Part of a small language model's weights.
Size: 11 layers, MLP 1792 SwiGLU, vocabulary 4529.
Architecture: RMSNorm before each block, no biases in attention or MLP, untied embeddings.
Training: a variant of Adam for these matrices, 4813 steps.
Each number is 500 + 50 x the weight over its row's rms, rounded and kept within 0 to 999. Layers, rows and columns count from 0. Numbers have three digits each. The size before them is the row's rms in percent of the matrix's.

# down: layer 6 MLP down (transposed), 1792x448, rms 0.0286, rows 1608-1674, columns 128-191
# gate: layer 6 MLP gate, 1792x448, rms 0.0385, rows 1609-1675, columns 128-191
# up: layer 6 MLP up, 1792x448, rms 0.0381, rows 1609-1674, columns 128-191
down1608 103:498538516443520466517571493484556491482538337532479541455603521586509479447549512538422455479480470575573424493465474619496511559442597512507593538419519502471522497485519505531390513457474551
gate1609 102:492581510482515463473550509583522420455485469641471436477477454481494439475460570553534560589515486560536577487459516453466470489494468468512534441513458490525447562574495522533588563528494506
up1609 104:457631551570412476476506555527461431556567538589512554486402529459543518494453511549510505495491417510592470433500593529453495501518445622532478556441429441484525450474497411530512507564513523
down1609 102:512514434562537513528461440436585544444484540448542534518437528558465456512437560517472550393459454486502483622565535503581498467492558479514527477519511529503536509554458571513552448458511527
gate1610 105:558446538508406527533516449471465528471490547530417435451534395545484512549451470461499484569492604502431542539543463483485581463489533506484465453433457581570412505492443549467557514637517508
up1610 105:483516444488459482497541510517508497553555485530531538470516540463458505573587490543475534450540444503539497513553454565477467485590508377481510511500450543479539493459501534504460539574491490
down1610 104:541520410459479472523501411484580479468424530516508580447604469543486586530418536483474498545459402528458606370521526498506537519580413458548479562535490598489502569436519468530466511495485434
gate1611 100:523543538462490569564523460522478554390478540539541540544552477554503503435422561604416520539509448587471482466542473444458517545556460519467521557502380551506479508498619548549500521494546547
up1611 105:526485493463610553480453564526531499514504579549515498564519510611610437506550446424562558483488519480433468598566459472437465509549441520568466505549462520566555526528495529538449531456523516
down1611 106:461583379504423579434422549505455516513530452487552478573502437563583490381507470539523499639540505509505533564560457454507562515547446519577576465544531435550545430554563541493525545410412526
gate1612 097:593503427523542514498588554485514477596426478484516497550567483374498553509515464578487536519523372422442533526499616599465537466591478598486479460519550485473496474545543477472496494499576533
up1612 100:458515496611574527453515528510416479438517504421492453492515437506548563494603482454470496456502456428563415533565436457505532479481550472602580555517466512472496529520515510525428461499457545
down1612 100:443446572475465573457421498475440496466506450529477526521502483516547492477487545486574446583477522496532622532500581490520464437443454465505481499451515386569467518475565575499421488487458611
gate1613 097:503449519545520596487370602440477550498443528502537472524476505518450535454599556555469458523521409493467545502475448548517521608456392638485506439445516482485490555559494592485552551470454531
up1613 097:504506429404501491477601458413493516479606529447569535519482572428469607538628515487526477471445484388507429544499550504463484429478546496539514569518452527531508536475439580483518476566548508
down1613 095:444481536567533449469544480453465440420545575418506461450561527537409536563463591502549440407555586557482488558506554395528516528466464546430434511414468508563526492498500509551464577531552505
gate1614 096:533393553537483529548453450517505513499466480403579581522471569464427556484462546452494511567504484511564549503560485553424511509427448366432454533405429519440544509507448511516471437545501508
up1614 099:400490508516481467480479514474436520499505527459555434456486472521444534485496406530520447511563476528571487521541606468485536438440540467546478517533497489574474461501536534407501524536536457
down1614 101:464507460530458571474521512463534508538454531387509518484464493402494429428583426562474540510504307492462551498494543547496540467513513538538485541520482500505507412539553509458477473439488409
gate1615 104:506441629472471504504424523534439408544563507485451545571454443456528508456483499491475434504565540486469550533565504502591514594490411484623450475546505512489483521555479407447509545496457511
up1615 096:562424522515499526502566528560519533498497537473443484495495595422478519494566534493432424482480470509491592513530444590445456530568509462493520381421477518567461414499572521456506468422401507
down1615 100:479471520478541581465523452507496467450494587512488576481526503503409449481528529396538530584567580551494374544550559493440491396471560601628500558451446530515605448490541492469531436543544539
gate1616 097:501488510471475573592407462550474509542481543442443492445378425566579493586523446528485530522479453447571533471470521514466558487409491542500512522479618458503571406467591618475482496493453489
up1616 099:453468496432526428549525438440535485431475480450484487571510536436428453426484561446547439537477525470495463605507496551448577532542561503473558504563603491544469497418429422537503511489539557
down1616 099:521522359496422453490543572550471412537466556435653433560488513585535484532466452555502520636561466448511454414442507546526545412492433541600454508450534592513494465408529548531420510478516542
gate1617 098:491568565536529459471484518494487516515494492581551519492452418555486481534588509520446482544568508444587504627552477457429611456468466517562503444573481520425510559535529444471503617565526589
up1617 097:529524438463557405550527448457521559410493428422506487604437462502479465482585516445509542491503537528574498434423494570545534461503495545501432493563481531471486548463488499598471539463503510
down1617 097:553567579541461490409500516545451464523592470555511484485547565536577520498498461580451501704486576454539556503564475557567573465515418474446485577555498486461410487509476522534388476485442408
gate1618 095:464466629478501508512510452503502405508501506502566566491490475444477421427506574466499492536534471494547515473525470496483457434494424469506459541476400555534527524541543465494496472583502642
up1618 100:505496499470507477491431509473517514486547547409550500495470464510475479413412498437494526480457461498458464467554519460519420533485372523472486420495490532560534500448474514558406468449531500
down1618 099:518475459484495447435441490462565489461484483433574496482634427489457555491497453428422401456547560453456555622550476483538468549446476561478487484478530433571446510613493555501467434464444495
gate1619 102:429561451447490545520565444579485436502556562496474560521451497517554470489472450471443557508508521457458559558476439417531484467515424429525536458484495537489469566492541594439530564560412536
up1619 105:455437497510586407465509456571514494465488594462482480465532433489488541562498592528469518489539402496609486555535496449520491476459583480468557590593595462606508459358608517490608467551525507
down1619 106:439405563530493515514505418576510579608526587513528508418473470485492547473585447473453569552452433529489551573494467595521484564470423495497499498566547444552521409462468424531519491480441481
gate1620 103:459490455430395471416572514478550435395520456588507417402587536420573459590559481452445496591420406560453529540527585520481549571430494488593532470534514512503553527614506539512560521511547563
up1620 102:523645492497461492475458529508495465474519548490522463396474488561487517486541520462440466413510457571496489495509493580462494508475474547618552381512616527407539438464470451526507511480378485
down1620 104:570519516542428549459447467448510546530452590467563453505421481508485525404623559546511433727480456500504471486469486499466416495526427423445470565465459538493509403477532495521496518522347579
gate1621 105:503482518427410539546528524481518501434576494646507512434414479364454524552494436548405572554449459535451471515489546512501536539474495486483429523590468488559582585554488617463506507468620503
up1621 106:428450455571450464512495476472596606506438542472564589461404612329457551605478563561490481482531520498484534515570451501582456446520501512502483536526587497448546524449521435490597420441610487
down1621 103:484466584455521484570500456584469571530423562492500486444457455506576477576555500579491481655537510436521610487557490439592528539573494548483461524583581530488473512488523484459483402578475515
gate1622 099:530554529527561434496408482564571467501483582572497467580515443588516501528389439474547489515503502417546459495460506465521523563514515496517555565523460501519552523462432508407449601480432410
up1622 098:473498487515561483401570515468496426520510606580576455547472483542409495473488424536555588562550556544561561454463507447600549566438432461430557490532451469502458536556462568556539528440473522
down1622 099:483477488486562521586561424440504525455499473462516474497511457483448490478467445577477468426449479504497537467528470446480468507563423536429535498499413565537506485359508475476547461477380523
gate1623 103:459508462422554486530481485522395452431524538552421558521484514523507487440432449527440479535383524499494482432562542475544423414531498413541547437458514511523416544467487405548448505540433461
up1623 103:583496502513456553536437446417593463420518408556485436457490511452476548537476481384486492497570477432532473530454575472530524516486484579490507516527556499528506547497519470520568491497541503
down1623 102:461493418529373445536500493441517530489508421432486369441539427519521526543531357508526553600515574484490414561500495462462497485486559447430526505492507498520578476455442562441516503401578510
gate1624 098:538490471464556493444456582456541505476518454541513585531482394426543361521504486448458527444478462493550453511506444521399513454519533485522410419434488524549539508522477412498508537510438521
up1624 099:537624492489587539457520533540463496512512484542424566522481534400530417494560449526477448432431418479500546604545450546488513523481443486538536452558539572496530513471557437456555437473592605
down1624 102:586416550436563613533436528455470556467457543431532464507504411480504451549479532464606521513499481503514522623478486540484475471459478542528553533579444569594513565475558482596473568501520526
gate1625 098:392559504542496480439511492562534495544460532543506479512407473538499577510511437487550538476538396543583460438443498423596463496500475456477444578478496471484474489536523545469452533456557421
up1625 099:601559560425560543559460509527520493458587397490547412464561471476521535616502444463481513498511466595520579483549474601478576471564497535536536541480458468500453502554413489573537501483576467
down1625 097:456535594632452455542477525496536522445500488552391508567478589571579548448519505500446475644503476508535549508510465469512551493488500380553411491408461583513448545429451516509448453589478435
gate1626 100:521530533423526490535490525561455563535473568436516569559430542534569494502528631587579506521486444572537495454398479443520431478455485533506436502426567470520485430543584482501450402561508369
up1626 098:497513531546441525494579522507514625591531503605484521562447576565536447528522502466432430478528456519498449462468471572536483614470514472525602508506366397456512474467532506396506564547434484
down1626 099:434464537551475529531524511499560535503506533517457446468497583475540504510550476466396494428534545413449423604485476555523489526534549569545479620568461577536553514543508454538600438480548544
gate1627 099:465627449502497517624414539524522525448553460563564530571482440494477550556488453461499447546448486370586510480502439487522430561509450435461398439486501436523477494487554467492500464409453581
up1627 098:504517453553533513472396511543479399476460552517488477461511481392444500502490475528504443442432539485423510439645506519491518528539481446387507614460462541476463543507504483537544514525512495
down1627 096:569464426524540429612540506459473569514507461517503545491451429550468516438577587482493469482448465509563419505482410499529413529585502456545539582468443487453515540477556481394490532557474583
gate1628 101:461475491468473521447547577497460563524443500560513474508491478574491497464575478569481535526501485453440457350410425464521448526534536531462478413455521494374404585518540625508389567509521503
up1628 101:498478602597466484580533542489471490471514475573511432616438531495419431604536527431391509553500409477555478496477487587470481525449470454456630632503458565533455553526523539597558418525596470
down1628 104:423468535407500555480500424554495539501460462443508523544458468473455522411534578475494475413474463452432492651456485566528513452495467508411505525535380487537527517557402536559501524516567404
gate1629 102:473550446435561513572419440543527534457533517524429500424542472486526583411499536547422499552442499522488516567471496383552567515528479459471551558498504476447430527489505489470523447523605547
up1629 103:532494542484518464494463462488442570354484469513506563494511541514502500503518457520471498553497472401426480491539450522389489443546437413487474527463504550539508463454430519540503487485573545
down1629 101:466557587473533520545479419470506513476601565493423478515450569491491484481446549558540570507530442459475584514500583529491476548528423534587482515505511428441524437492553449497485515455528481
gate1630 098:404541559535358505460482557432548434423567551476484469488430491580502486490518513430533547560436470468465485508428460504421466507495468456475514423522449547513436615599539442533439480484568433
up1630 099:529622516526561595454513450439508430362523568540561568527539440372546463510446531508427546490447558519450508504534467433465467410516501529560537437486522537584550508523446563495471469484603544
down1630 100:457429483429508633470524593453435470477489544418559470539526509533534555498556418516586437583495519546451589572412443492559481511516590473549547508497517527501512504485509561531398489531506592
gate1631 105:517516588601551495478591429509488497508537483585535531564482421475524518487546498483474545525404526427552571637581497401500441554478462572544616457418453573445472457513493495482507515496495435
up1631 097:396535512448505490553515420509431469489514462478509589443496526481491494445495506485512456494452457487541612538471455445548566509410541487472521503442549471484466570503524521478572517569454538
down1631 096:441436582501529562522456543503427439435559485488478542431511420450521462511473457506465443343476466448520416387484439389495499548526563477445479506435555429538557500594538484584468479549569486
gate1632 099:555542495485558450369461458521501494534572472513446483483522507514523455521529580521494547523486438573464536476521575480546591422498473515533499481499482518484440428514475500486366460571523497
up1632 103:471569525448515471649497487475405461429492534522541544518528538500498395483518439485481490524488606507537478558471483466444551494553555481473480455534519530486444514485496485517544481495484460
down1632 103:406582490542518461456510520468484475555481498441409522476470535486455426463510469439444477455466553364558571439511539441573580465487463562505508481513461561593455549513442505551594468491435482
gate1633 100:509588510487444604544418477520518569614516512513595519577545524453434489492514497490525550528443489425542590452507489478531466494494532539545507513493509485510402547543493504489529494418586460
up1633 100:456517420523460473431517458467421459454365500592493395432462539443503502452491539513387471537506548461452405543508514477517483549497510461567458488525512419471463439420486467419394588460509543
down1633 101:476443571553477485522528566607498477454452463565525569508467537471523532377421496523489506455514445547497571529540659493456458612517518495478473519632572472439447564527515549426475500483519445
gate1634 101:465503469516549537464498404568505449540441468452474535570528542577522472411443504484549607493553510378543554448507467410549539502569451585479419598475480472561461568453426468502500366425467485
up1634 101:555565466386537505583544531552422579496445568470485431417418549426479480572531541452535570472492495520546412483511468462507472414471465568380387471572530578482467491479448520490500468433492547
down1634 105:604517506469541527511623546528419571439633455525444544597407462462550507496467497519532434633473448520554520530536470535504448507401546497520494479534506506450534530481532557482479553493424454
gate1635 102:558510466490500558566507533443379486492454420507467520490520574477565567553458533521523446538489486585566426511466468447497506458510575472486520476445555459480511533539481576517516550545503495
up1635 100:468477539572453502504418554516471573500380502539594434521579406514464622493465564486422465545537549432523534579467583460524405508467535519509463482541595519458482414508565429538554469390565514
down1635 101:507555469472481547477460502632568498419507639495510490559498505524525498494507479527456531409520517534614486447513513562535475563534478509521528418520413471492515465388547527498425484572480517
gate1636 103:520474474410522540561524525502426527498496515470442516396509479443440561513469476511467468477520538532543502513506527493495477507558465422537490512406560521451430620625455440616546469584470471
up1636 103:519510402501495524604512606566520530489511417421502483495512526431554510488422436498470507508521506448508491564523484460492457492584532482403466454516565526455534522523480569460432545519497438
down1636 105:486485564531446421505502508447488530465460464478476513410509513534460553545556442514545538545431508439483482590603413520376563565499524520396572527468524471588616516526443471342500558472446422
gate1637 101:428541487356549480544458566477509500493415496459612508571541534572413434481545619557409444540447494527594482482531430500584499499541472469506476448477433535480463489474612520460492409534479492
up1637 098:506530587511425410435524548471418460502532560541448502582502473433547490492462488490489413540487467446472491450518525425450515526534500437531433442389469503505481461435481479567524500543550546
down1637 098:567461477506440514503529410495482551398476437522448474500496591550553464419445431496484494328528530528410535444449500444549492448500643487470504486560605464494558492462540558574432597536539471
gate1638 106:565571486493415530557509521546482556475419529520652516571492573431404588425560491507516450489467497544540539418493458510526449501557595425551504636430503456467487612511516520478478471585461490
up1638 102:468533447501494529476495541478543530448487517544543428492412516436533476530527382509494524535504499499468462567419490477530576436495506527536474469521529484536495568487387489519471502496519461
down1638 103:432550512526568486507466434400475507532607466481450491507450507509522443545502496381467464346531555438489522524497477567512420577468606455512500548461547482463497458533481416481538435490501473
gate1639 097:597400496443343561523451532495442484572589504443524483508532510544550604491517576557564435508517409506503511414420448499453530589481541506512494444565550474474474529478472512443443605499475469
up1639 096:561610468472481553536550519500512508480587507591529503449519520517624463474447542453488530469500480445498427448497554446487496451561543494486480545574482528586486452542437521494428515505496524
down1639 095:519463449390526563551463510464507503495470478566533489584529429482452551517521479544624543423514466413479538460575515458493450586485525423536525488544573488420538552464574516495621494543490534
gate1640 097:494482504483490419437494474436512457384481493506489523427473467448489538520503506506475462528506438561503544499474491486483457451538449506522571568352565551544422616531478463529558444490509521
up1640 097:516521397563507509484462517490607468477528422538521527524508420523464477553490533620459458442544504475465507558501463515438505564498429602476509585515521621584585529553479518553547487484475450
down1640 098:440560509545454462524604511513454516531494491533426491536494505491488474523459582515497560489461568538485450568451479449467482557545512407505523557504548483466569483525549475401493498539471498
gate1641 098:576509561518485502445562522580459508486488572510446415596489555591563499500558555526537551472450409528457465428465472443501595491498511401446517511554487530415504519486513612483441533471449511
up1641 091:517483586531521496546443457527588461440556504431521537457370475602529512480602477544539500528419479542525518570436499350539497490514489518499555561470423538501575453513472498454519486452457472
down1641 096:573464498476493534425496542543562489541568433428428474518453534506502502464535549522407458335500460548492424558514450537450436529569470464517602521438512518501546471450513511419523449479478448
gate1642 094:549412490535488494519445574467482465552472588474421510490516533380431484488504497596520462517503437477485577426469523512486479425624479515520542511646413423433488568508497477428458546585514517
up1642 096:443521577528589520571550508403506525512513543556549485477582538485420521509451508501445525456473496550452512519553525542466454407582561420415537528518447481628500539538541503446524431410454481
down1642 098:408464492542449489540424415607468531609411575426456443469549468407471527548455426493603531370549482440484454432517495532420504546521546456551558452445588458534488490398453454559509561509525441
gate1643 100:467486553451446564501482583533543509554632442567518440493486526484496518572483496425526525570477431542568547507449537451493442628561514559544521416604558461480565482463500478570363640511572504
up1643 099:461568482575524521494576483508472531563487540443530503444457467458515433595495467437374487458444482482436545507608529518516497529612492462448521540463481492527420501540408546557533463471471566
down1643 099:507478504473467399520457577482504467520505527516459459539489532550517519490573548471520456559480492522551563391456567456476422495402489520424505503426496501418547524541522459479537462596489406
gate1644 105:448455459437486500461525546504542486506525488439486512540574507471464553484573545581439491454481469509570560460532472433475482544514411490504409620470500502530456547571565465465486558546484562
up1644 102:522455447474446524578427442435565552472519552441514539500580516406429410590567503588461445496490588541500539505512475461593534547518515499487502506542559507476458596497492590489553547473416476
down1644 100:549509503571475457591523544501419540495403403448503498512495472545478532593506513508469494484554474457583514433556399494604481562521564407524493524509557501476460452462381554535486476537616451
gate1645 103:443539506462560527455531507586492475578550598501507430571472473574539474531537445540477389548528450506522511419560593519514629454538533533435549518590500456450543410514426515568604477573438498
up1645 101:408479441440454462526489497543468456541468543567524537524560547578479472436459466606458605494429508528512478497479525482541487490522497516470531393458409556556535410506609552543487517553523489
down1645 100:492515586455390502483504526456470422418501453596423492470507400502456482582510482495514530473546502493572485518465442519468408481436465492426499540499461489538519574503435475395489458619535461
gate1646 101:485520460516443457549484486470526459404552573490434499551460543636569519502457517430561498536532486537396568529442418549475424494514532471453517497502554495408575488567456531554404531513530487
up1646 100:508484457543475524555450575452510490483524453489433536511496543509469534530482514517523455493632573502538558466500571453435420476447483452619510533644442565570533477552458501541591563412528451
down1646 101:545461461470528425522460435525440497432583529570544422600469485459488503465470612542550531700434506496586645485539477569490436392451485485421545484465510539481534524536523593472585492528522560
gate1647 098:540542567438507599494463509586504456542649504543551549555516430487459570527536454502493470468461411431507457469474459465467578453577492481580484535476519547494524491533459483554445524458498433
up1647 104:383604555542418476503564519499482477441529539507509484503521461474471603389446590540468517456532545536509459517411551493493457487518397496457512494563520462423505429435551451485497540474464539
down1647 104:433552524510563434403588530421517453414496526442536476479558576612556528394541403452526453395574551527475316473464506567448390481472467570444548477556547509490589525479454495455550527475490470
gate1648 105:466496620524473504502526506509462466540630562456442592504571433440506452555556426551471524498505490529547510509512467530564410514473482540438570491453410490491499443569492476620601448503457459
up1648 104:432564438442466469505552532553508626487428370490556514434417526534495494519443603458473453516512499536438448563510493452465443533526450434452531558480514557549483479470545431444458514405516551
down1648 105:443573474429470391481513438515431549594522513485480571498538511495531595575459530548521508484393457467526484532523511483585445611502498555421491531502522526530546504474401513519465511504427518
gate1649 096:525471466481555523517504444543340470544439576539521570448421547535514408537538459479428501475424588495446440522468462397512532457455485444454494386549569482538500446412499458491514502505438554
up1649 094:481514433491496439444531568498566539544543454506521542461448512506546458584416541441514602506525471541448459460493458481521608599547477558497565451540547506495555471493549580494523494438479589
down1649 096:428514535566499440501489404571435437570504448477489552554485580453543547489634477526482499464498509422536477507448510523498478521538533520443476517500489456493575526508567497438390556562522496
gate1650 102:570485537523499510511441531524492510535504571453433538590429478460403558448478530582441466481567479480485579434565489464433534564538532583396464535499465403484436601505437581524585507500575510
up1650 102:574510532479443551496516506433537472499479556592581444523560534556433570450460560428491495488493504477462456471522453504489503503455524419497576511462529516476484525496502422464544430457496477
down1650 104:493533526527403470479467505521570417593505510524482513487514529533498530394499507461563484372509527530563446447512455397459501436546463586477492439488477522478386569555487469535492504489484513
gate1651 100:496474506409422559506513504451547429537466574497539521429434441445463457494521502561493540510517521532492575557475478449494630471509523488524551524545454479432398523497562442474536492436507546
up1651 104:557472458533487514524509509527497428460546510427537536434573464492462511522431509497431425575546504421564445470547419435556459493473551546480466512547519549567525523618515498503488618460465582
down1651 103:468539445454461528523453565573497463485504556476579460448537496448467465547471511445458440515457464526429502530563536550530531563576662449407511446499512555488569430543556465531480573493487526
gate1652 105:508522527405572564621524515497428387471548501490456475537438527476478527502522563493528424509509509448446523523562462442503510480544466556451527512551464426494530483468498441534572516509441531
up1652 100:558445537475507543466570519553441468411622467486516470474523522554503480480440438473565531439550375442516522551471490417593537486491545505469556488499520467505557462541500568498502511591532533
down1652 102:440541519408484536479533459544495498539555538445508489593497561490579487463465425461561508444456447438529463504455504466493570539487546454524470542536519531578484592481541510457551553552531440
gate1653 102:437445507480479486501547481618455543557529461591529573464453490521532591522503434538532479521491569533524500435536576476499583507538556461542500525416551386402480502591479495474487494547522504
up1653 100:577503528496428548576444564513476506495548605431571469542542489415498587500490459523501391523516416416467516542412454513528492423481517481382578431558469517562447430553519472508543430537462494
down1653 099:566503472594468545420382586548532505520523433562560498585565530568548427480527460553518533638462531575421435505424547464502424481415482521490570486456509575512541587497487559508508388535464506
gate1654 099:515528567565502457565483531523434534540530541504518508448471456489475487559546508504479439519449546492565445504473616489540561542470488509430493448613501479480460384488602544596436568504485550
up1654 101:500473485473456497515462470595473481560491508516485560554503390463481574533536546358450498566540468428493506650512453488481587485524546567542510502471462461536499506443450542464566521585417481
down1654 102:484463513519592473522501550478497521449514469451533412578420548523541496524460553536480554417503512505473508505577447522540501486521456573523546432442480454514477413440587473453514447537566449
gate1655 100:431529452514473479536473462475544536481544486441457546377471493492527446504547491432424446463498518461420564461492570540435503479480516608474506523577575463462472521466448543388431559473432454
up1655 100:436521476534556478515451547516481490464497511456506504564431452541520549534490573572404522553535469473556573504433513435505493527429422599576490396494495450545513585489503426419467468566481535
down1655 101:443464513473482531480409432564463508580422544615472487406569573441489491456499557484498481447507470478505515570527417530524541458564495453522558610550462451495545567406431505442448471533547554
gate1656 108:527441582485498477468506542529454511504498475448486504550442474400485455517464520430430477585505541398435511448540522447553523525517418514438549513533522507455539523542577627483488461461495491
up1656 107:430603541613452475658545491516439524538506521474387518488497492457577517458485416464457562530528507440461519486491474553429571534446438478525572458450437457472525498502508489446555505534575551
down1656 106:478502488531629467549459522551437550536447570554417488484454468477539567541484532400496473376542447397514541495482479543542434442509431452499530368430456464346491546454489594550455513510472369
gate1657 100:453519545597513507502416535491469543507513489565450608439542542554588592443463518462506557523455346530524536479531516543535445542598593573421561492530593475505480523581442574490581462450584571
up1657 099:460476463470444578492487461465459453491578497417397554520489480503521499427537556520489498528430506475393549489461556456478427449533501484433586448413520547490549469458504395467484508476535527
down1657 101:427543518548416530596508422454475564398461474404393488469516476503580435363513406537515536384413549493531481508468421488432590495459425507493471618579499473503469392450382497484478473443542410
gate1658 102:517417577517412609578553505504520534596541510507530505411585479536478571514527501527482408565474524447468468408428563481490578481646462469575491588512505510553467534529419540508534521625491560
up1658 104:438513400589437515577472496526482430587465630401509521551495472466544493503538460513544491465584553577418445495522521434405545384495540414422401406427516531511589486526543499458555467461517497
down1658 101:487427454510547511536516440539492452449415470461453524511513438584487495568498427447457531554500536526484537550477521461482567506448575442459483495458532459554577577565458511500467560486541505
gate1659 101:429602453487545508421554422510569453498523563506498561417558464449545606482498475512497537534470460456595617454496449492520556523490541494477485474568432514516453537443479509419561463501489532
up1659 101:377476481585490475424560557395459582519513473401440505500501432567453538443517467539520516455457557389496606499552515538451512583472458406544520579485496461466424533525459547466497416458562499
down1659 100:528455465566501552455504533536505509437486431520423540505503488588507488493370513437575485424530475568528529570526550538407540490613517563421529521560585489485492538542499558478470629439512401
gate1660 102:430456437467532532444506487546588481494492428588532521546487543559569494467511515543428472524428466518405498551463524478511527446514482496424516514454464443499468466515490426443515572399473594
up1660 103:504496577450491435471543483449522457425555581442438446406552463450470450542528452479573517514405507446505447520525431524495515418421515389535515481534496539519552383509472469409532509540426492
down1660 103:494488446520552461466572549493491469452578563510535484536471541603618525388579498519516480686530453488520576569387483502549471511449503626473501618537542513514519589557512529525510485414510543
gate1661 102:537554496470494514435524410512477504478461517478501454441461456479425604512489444494418491523537577489484567421551631530468543441546487577437444566453480465506452560486423504530478430484521559
up1661 105:468501543502434498530525517451538508431605404548453500399538553487457418536577547505536478443551535600515465499619523531516392514482582435471480479557491460475420477555587485523501469529425508
down1661 098:536498503538520407519489608513437467544552431526505487484521508488450426528515439506495476602527561585516519600520479556453503478645557480419531597510492528546561498497465602497461480554436474
gate1662 101:469490458540568448466581436497419538566537585538559472508474451517472496511500579517478511493506446436548512556583482440510426474495449569373526464561452540549482600522549457499564610429470469
up1662 103:558546487609494464522442436495416566550548549410504474509546536450446610546460480460476449447513457514559456559562517488480474491602548523484454471537397478540455439463577496460489501391427459
down1662 104:525479587552437440471522542540533539464551458456513476504468418461516481524456566563546545505552421536501589509513526496454511467445505431471427573465511465558503491487474608434545452478520468
gate1663 098:538493519529499541464522473445578454521493472545546486618578436466579483533440475583465530567475556503472531453578488437523475449378439450410546554554515563415472442524497520394451442491520481
up1663 100:579528492576406574485532528487547479540563487471481489442470518518481437493467523487488477453512411534505534507481436561612464461517510498461458592485617581495417470471549438450516466567465507
down1663 099:508560490483530560489528395478491482522540525433512460512415525577563500495508597521486471373419531589492471604432459479542509523481526597501462485550472640443431485537403540549527556412427449
gate1664 096:542574516520519477489487504578496514449397445535531525483555497469515490465473550588466470445458523556480416460421510516500526541532522494542522484520498471473511448512601518525518487585521547
up1664 097:491460530503394494514431526478556431450578450577445507509499521435520503569474454437534576482516495592559434566478540487499490493544557460499471464419504506502479521480476530526503468513555545
down1664 097:449565521484489475506542507501479600419576492487430448466506530459552589452481476490509514602478472529490526466467425474385465460512484573430458435595568437497463470553494518491506548527500511
gate1665 101:524549555481460510491514505546462521483426516535569526535486483494524499556538544514395477549469464531456508485492526445489442599577493406540524501537433504444491549488459483397568505569485443
up1665 103:442383432489498506609471412451563536565538608473534467448542390493568550537408540464562508523618501505519448470439507465488480566541581553501462553503533507440553546533484472469544486551540561
down1665 102:447509479521537423540481532537405433523473482466507482573573549538480455434470578518513458684500507550574548482565414539512467488551591514420437497452432538599529520514503503475586535486442458
gate1666 097:421535466538428524610521605570464542517429498552469502465360490462550421513557466486477492565535454515553447551482550445457506524556562571453478459474518570488532514491592459514490471579480438
up1666 094:421579550463501524474401593610539492479474432515516589468487431490559561460426481559452429542482605498534468478509451476446433560449547551470413520499547503463475543509556550489414557530545428
down1666 094:552447460590501446580518501616424443548463510542482580467489531519508519492460562418530542355614456455480458545500490537545440419488444485473555485503514489458498514517497575613543508563470533
gate1667 103:526523409442512492560479428484517500464489505570480430489562516500480520525435506527498512534502509501499556537465467466486524427408607483470384572506508489495543513536457479517403493569457489
up1667 102:540489550487519502566515528491545546508573470523511504566461449541480411523487558551465521575471479532529489456462561541485421467562431497430503468592452485534486519436530470445596517409552420
down1667 102:440482529469408522626479534436504575511442573483563484517439472582465496466506487445539480474480459487592509559542549470507540559588517579567444533464468478493481402425550514454436438531504573
gate1668 099:541457493478536508563452490517495530484433481407611533438526539428481563567571461507448478436513457563474480368466504407416474442526503433470465563531466520527555493537457577493544487471517526
up1668 103:520596403513489482499476443480536586526423509500491517504525557490481517525529513491522437475582543607367493530603500422470518479520437531586485531532422555458412489433537554487544494408486512
down1668 101:567529379560441552436592506527499473511503462464493517446481580573551514552467438468505471495528489480483510488437432493544477555505555506462403487493475579494459501550533449473410401482460447
gate1669 098:488535479527549438559505371533467534499494620507429499502497539541457433535641516554558485459477498503480586375556585537471455460433468512512521507430606493391501452556501551513440535572485431
up1669 100:526464468439476529521483575462544582475497513452500497576507480434485455539462450409571519469494453429485539402589531495522500538443425353422466516473500469446484493463494489438467433487512466
down1669 101:448567443535428496527496486548406400483535566453467547560480418469458528509464401444623457458479499523436528387476483406413523477468530499528508509471482464566524591467574542353515447544485495
gate1670 096:554529466501453422463531419537488497536556461485520531529533449526469566441457536503484477469478485468547564444527350430515529564493439513556482466585430491467410560514466487422453538477481571
up1670 096:456464506467491433459616450561480365616423560482464479429503502436493508422558538435533516518513464455521485444500551562515548523501515473485461500511556534470446444547443490500559443532411542
down1670 098:559501596489459530478352564497505538413458405559464469528501410481511564551453575486530569526536423462513499571468513457503435510513490490515541547473420529524508500493497504402491546446550527
gate1671 101:505490503441486459476477532569530522450494504512523646494542482540497605490411544454485460542472614521626449481590459537495458515547472596513515523520547510528489519488512544506461512563408502
up1671 099:505525553455511456502465524468485536506525524488470495472545456521491502441484507538487431536529407547559577469472429530480489558532523476506530469435561496459471577626449585557557551451603524
down1671 100:471526519480485571600575456615480403443553472559470534606482501455483473533495579525586504454527497476526511453468448463506498491511435520391543558546495561541513472456538516373589456490533566
gate1672 100:453474515471491471454445570562490611527562493437448574410499526381455505543544496468520399492514555518550529525550533526456469517444513495496420464546509575434496602556417538493575512518552470
up1672 098:406515492517512533479515444443433424482458425470411501570501484521463456450598404491378571472477535581504491532554442576487437459522498541466459599462479438583485614513479484513495463568478577
down1672 099:587590478419447442580547582526554486437507396560513458553545527569451593536459532481583488450477513552478517477515520548541564467537507502540464499536524457484497464587518501442445506548546569
gate1673 099:496511533552483620481584519479512513537564576550449449497569506566513456537526564510626549491435477496458469485447472509509476549476542557576419554411417492482545497547524563467424485460533584
up1673 099:591516444532448483595469476442591448413547556529398529563463479434519549520445483485517461514466548443504538565473513545481430420518572572425422466544578403500400453533455525428565437491530481
down1673 098:492478490488440453468489494579464529604560526545417489490425577488604481580611526588555570396527504526515451529574537477542627480476448429475457587475372466438521556515573525455455496505508527
gate1674 103:528516543510459516544526569458524564454482462497475464518485482401466413474522468626452442570511535482555536538544412498502505564486449429490480549494398617430462505537553448458549523511501528
up1674 102:480486545443512559523556493533583513572491569516417415493534535542523525442492577525373509470506521495544517487602488482539557503514446535468500469421467458563443479533564533505432496498519467
down1674 102:445460431367465551400378523549438454557510505411535454470554491514397537505369534577428464491625544460481419404481586564430444437566513546480547535473490504506497508514428505431512515453466487
gate1675 103:460506406567543460511472511515501483509493492596526535539443463472423586558483476457454551535506567451552545526396455555441512573470458450471596545510487486562480458443514513533394474532546477